Each number is 500 + 40 x the weight over its row's rms, rounded and kept within 0 to 999. Layers, rows and columns count from 0. Numbers have three digits each. The size before them is the row's rms in percent of the matrix's.

# up: layer 3 MLP up, 192x64, rms 0.216, rows 172-191, columns 0-63
# down: layer 3 MLP down (transposed), 192x64, rms 0.0694, rows 172-191, columns 0-63
up172 083:533543505508440498416484591568535486540534501486527566469533491456540495503539525522474504545477501468456451414460451522564490487469512519521524495518513592490484486405481453482482459536548442
down172 084:467516524447559479493497422458506521500423445430558466489472484533521484473437490475529427528485535506471543545527568437511543544533468567465495504507522480447522462537561603494544506485525508
up173 116:464530484511566540447449471565440519554512441515466458518518511491458523440517463488467456566479453466503484580479606534492565428541518527505477482503538534485458537498420486494562501469515500
down173 112:510452446524458516544553506450559522429490506505511529510505472513527429522488569541500513470540532555489515451480423491524404541483542459470544514445454412503556483559579462494490504523515514
up174 109:485492510514519565521578471545481504467526439532529487516487508458446548532474563466439524514452442469488458527447481430396500511480513531505487546461530431462545444566497469481564523486551547
down174 118:473560504510588560487528481543474505478423484489440549489491483470515538489498471521441430475483481562475508502511507595560429515557465446496483516498522472503503533451474502400469508576536540
up175 105:470501456524503530405483517464538558512515587528500514532541548508503534479559485505517540545456416398478533523496535469458573533478509507486431506515498485520473482451457400557523490483527474
down175 098:478550481497524473553534475579414451471480455551519511484494470490451492508530492455485529437494523643557475471482505504458455487498496509517516531454498448524525534499567555414533463536487537
up176 087:449434442434517503457484522487420459497561459548517454471480439446530486556489468492473556501509503526471501445528490509491481551487599482485553560488455504563534538504524499528560466492593512
down176 092:557485485517436477511469521514454518424477566555484414511506503564527508492444541516555505458535529505493469540516455458592452536550460423448554461505469511485519494497559492430476537539490540
up177 082:502470550460503503422478449541555467502448484532540526489540469463417570518501512513504520516472475421515471499473548478471532509486566586530450432490522458494492528473601493452588488493486500
down177 084:606481521493525496542464521443465550468446477482445535516498464502450438497491498507482425514459476528582485495538445492525470566550536577523493455444527453511550518554582481527485520457493527
up178 102:467502549440534507503490547473475574514551514512433489505585435534529495527437493541439447512440480497577496541469487491487422472484505528469520415523495500514537500474535505555588449498438486
down178 099:464540501534468487529480478535479468510437501514494442538455598491483477414517534465563536544513522590440456514563570460532506527510478490536473569469478462528468502520517457399494491489535475
up179 115:502450529466431497545514445533471547496513514478474574530541528441476488511509544542475431508505503472476571535460524394474478531511543479505524385535572504530513486414536529488504491469460485
down179 105:484504435502525520501423563439468520497553486513520436524456470542498511466483509520530583437493514517523421456554506621492489466495436513499523595443472498486453481546508522495542508502540482
up180 104:462470483429528502546530517514498518547496591471436497516472580438562534480591458530491604454476472493521505544446459436508478495524560539483498480500472483500532470516470485484437540482536447
down180 105:518538557479490518535478499499472474450534478584584467509498495592408470486481502412523440522545502507447477463528542507478494474494429540429465503508540558499461541518535532512549428486484531
up181 109:571510477495602504478519492544404466549521462483522514513544515470463512512565504513499487477470396484542558509511543478432506436512479486523503563522499411485449442489501443502506440534509537
down181 109:426536511476440452495537427472539556413449482492513516493461529486528429499453504493444471545495560558454512486460520514553478514541523510498523513525481600485570567523476543460534504433511518
up182 132:472484498453475424521493510481543498500532575540441512527526549443512587485484591519562515474452515482467465464595510518500503462466464501459554444462475478497465419501568535518440541491499506
down182 133:486545524559509591535536465508486505470460464455568490430390375577541449551520456497499496498562510453533506508500454500508481499500511485489517509520501537542486509552448488510510456455524527
up183 079:492439585458510543585511510535465547499554516561549504484479485468518539434543537513494435415497489496434480504524496489515447484508499541500461438596523486493483481481503563511453559432460520
down183 074:479478525471457467539512501526485511530509463508533561405490553485542512505474464543433443425476536477551468513514525499523537511521529630523454422539506469513490536422560510482467446467506523
up184 106:429516589505447508506458553530531432500535487492515481584512555490501581499497489495455467562451544505381502492475504510531518474449463513504477474448586524464437516452489529500499477508515551
down184 098:580464433503595492473516455470440564457471504545469490495489516544507403464519489470472545484507530562586459514503505501508476502564462534488490559489418463524572502528518511459505509470490449
up185 083:507482553484552497396536506453558520566508521553455504560558462517453516476546458549526518498434497499459494472475464531524533556565465592525530505479460417476454521542459473498548513508486519
down185 080:480496422507468573598477512570432471435501477509541494477464562472539518489464563453434492508536484491506510543532533459522433448481509424518520485500529572507546477468556547474451504522497476
up186 103:490391531512435563543569532530491482459535502589507502478477576454494524474486533456477484543491499481442518545490568422449501453458480488513540485533490569468500457499501468521489546428502461
down186 092:489492521500535551484507470490510486561520498486562510568538525407531419505471481489478553532423545572489458496481570565489560470504474522549468461514533543517496458494482458467435497456401488
up187 089:428481533503464519448463567537533480504510509531497521456435504437564533531471550479507452541479501442502505566474561553520480534496514549466375439501509482478446489471524489553485438496458549
down187 084:471526580521498526411440465501495507483500570487487567534436473560466538531519536551508488522432550435465494523534506396453503504485486523549518535498468559492540512500460489428441505464500544
up188 097:493581536520549475503539493532503414484509492488488543516588500471468416503453499592462399491480526545538449536494419432499539483520487481446477502502559539501563504505479504477506517507451477
down188 088:510444486472505550490470513530483567479454454501516496498462452519551534491569450407529588502521429452405541481483523540539460489496549515568528519485462407514494501453504505548516526518513545
up189 063:573476497480569550526516514455542465591500502536496487442521444456568484446528495497508506512568456513508500455450478428469456475495499530469465552489532512522540507614461437518482430474480516
down189 078:572496535501553539525530474487514488564506466495524504441530485443553499427524490476508501531568474528495517427477461422416459452498497550469511567486503519517542478621484465510478431497518529
up190 127:584443532466509541524525429520515402478482471479519460522542551500520502495566462590479467445465524538427446489546533577545540474514524491500470451478458526495500495451534458512471542467511551
down190 121:496479477534468505506505559502508614497475473468552543455515447448455446472467502425485524554426454483552589561496450493462517462519493469520527563481562451508524495509466461470533519506537561
up191 081:475442480523372505522570508467482510488552517548595520518473498450512454470538524538516478482522426524453483541486547485483535481525448545545418511498520506488454440543474546451557525521494479
down191 076:501563490495499448502470482449460502480525442490437467404543561602509453502498458467478499483504577511527538542493508477562450550524451452429534537469475491522473512489558522493493580533550511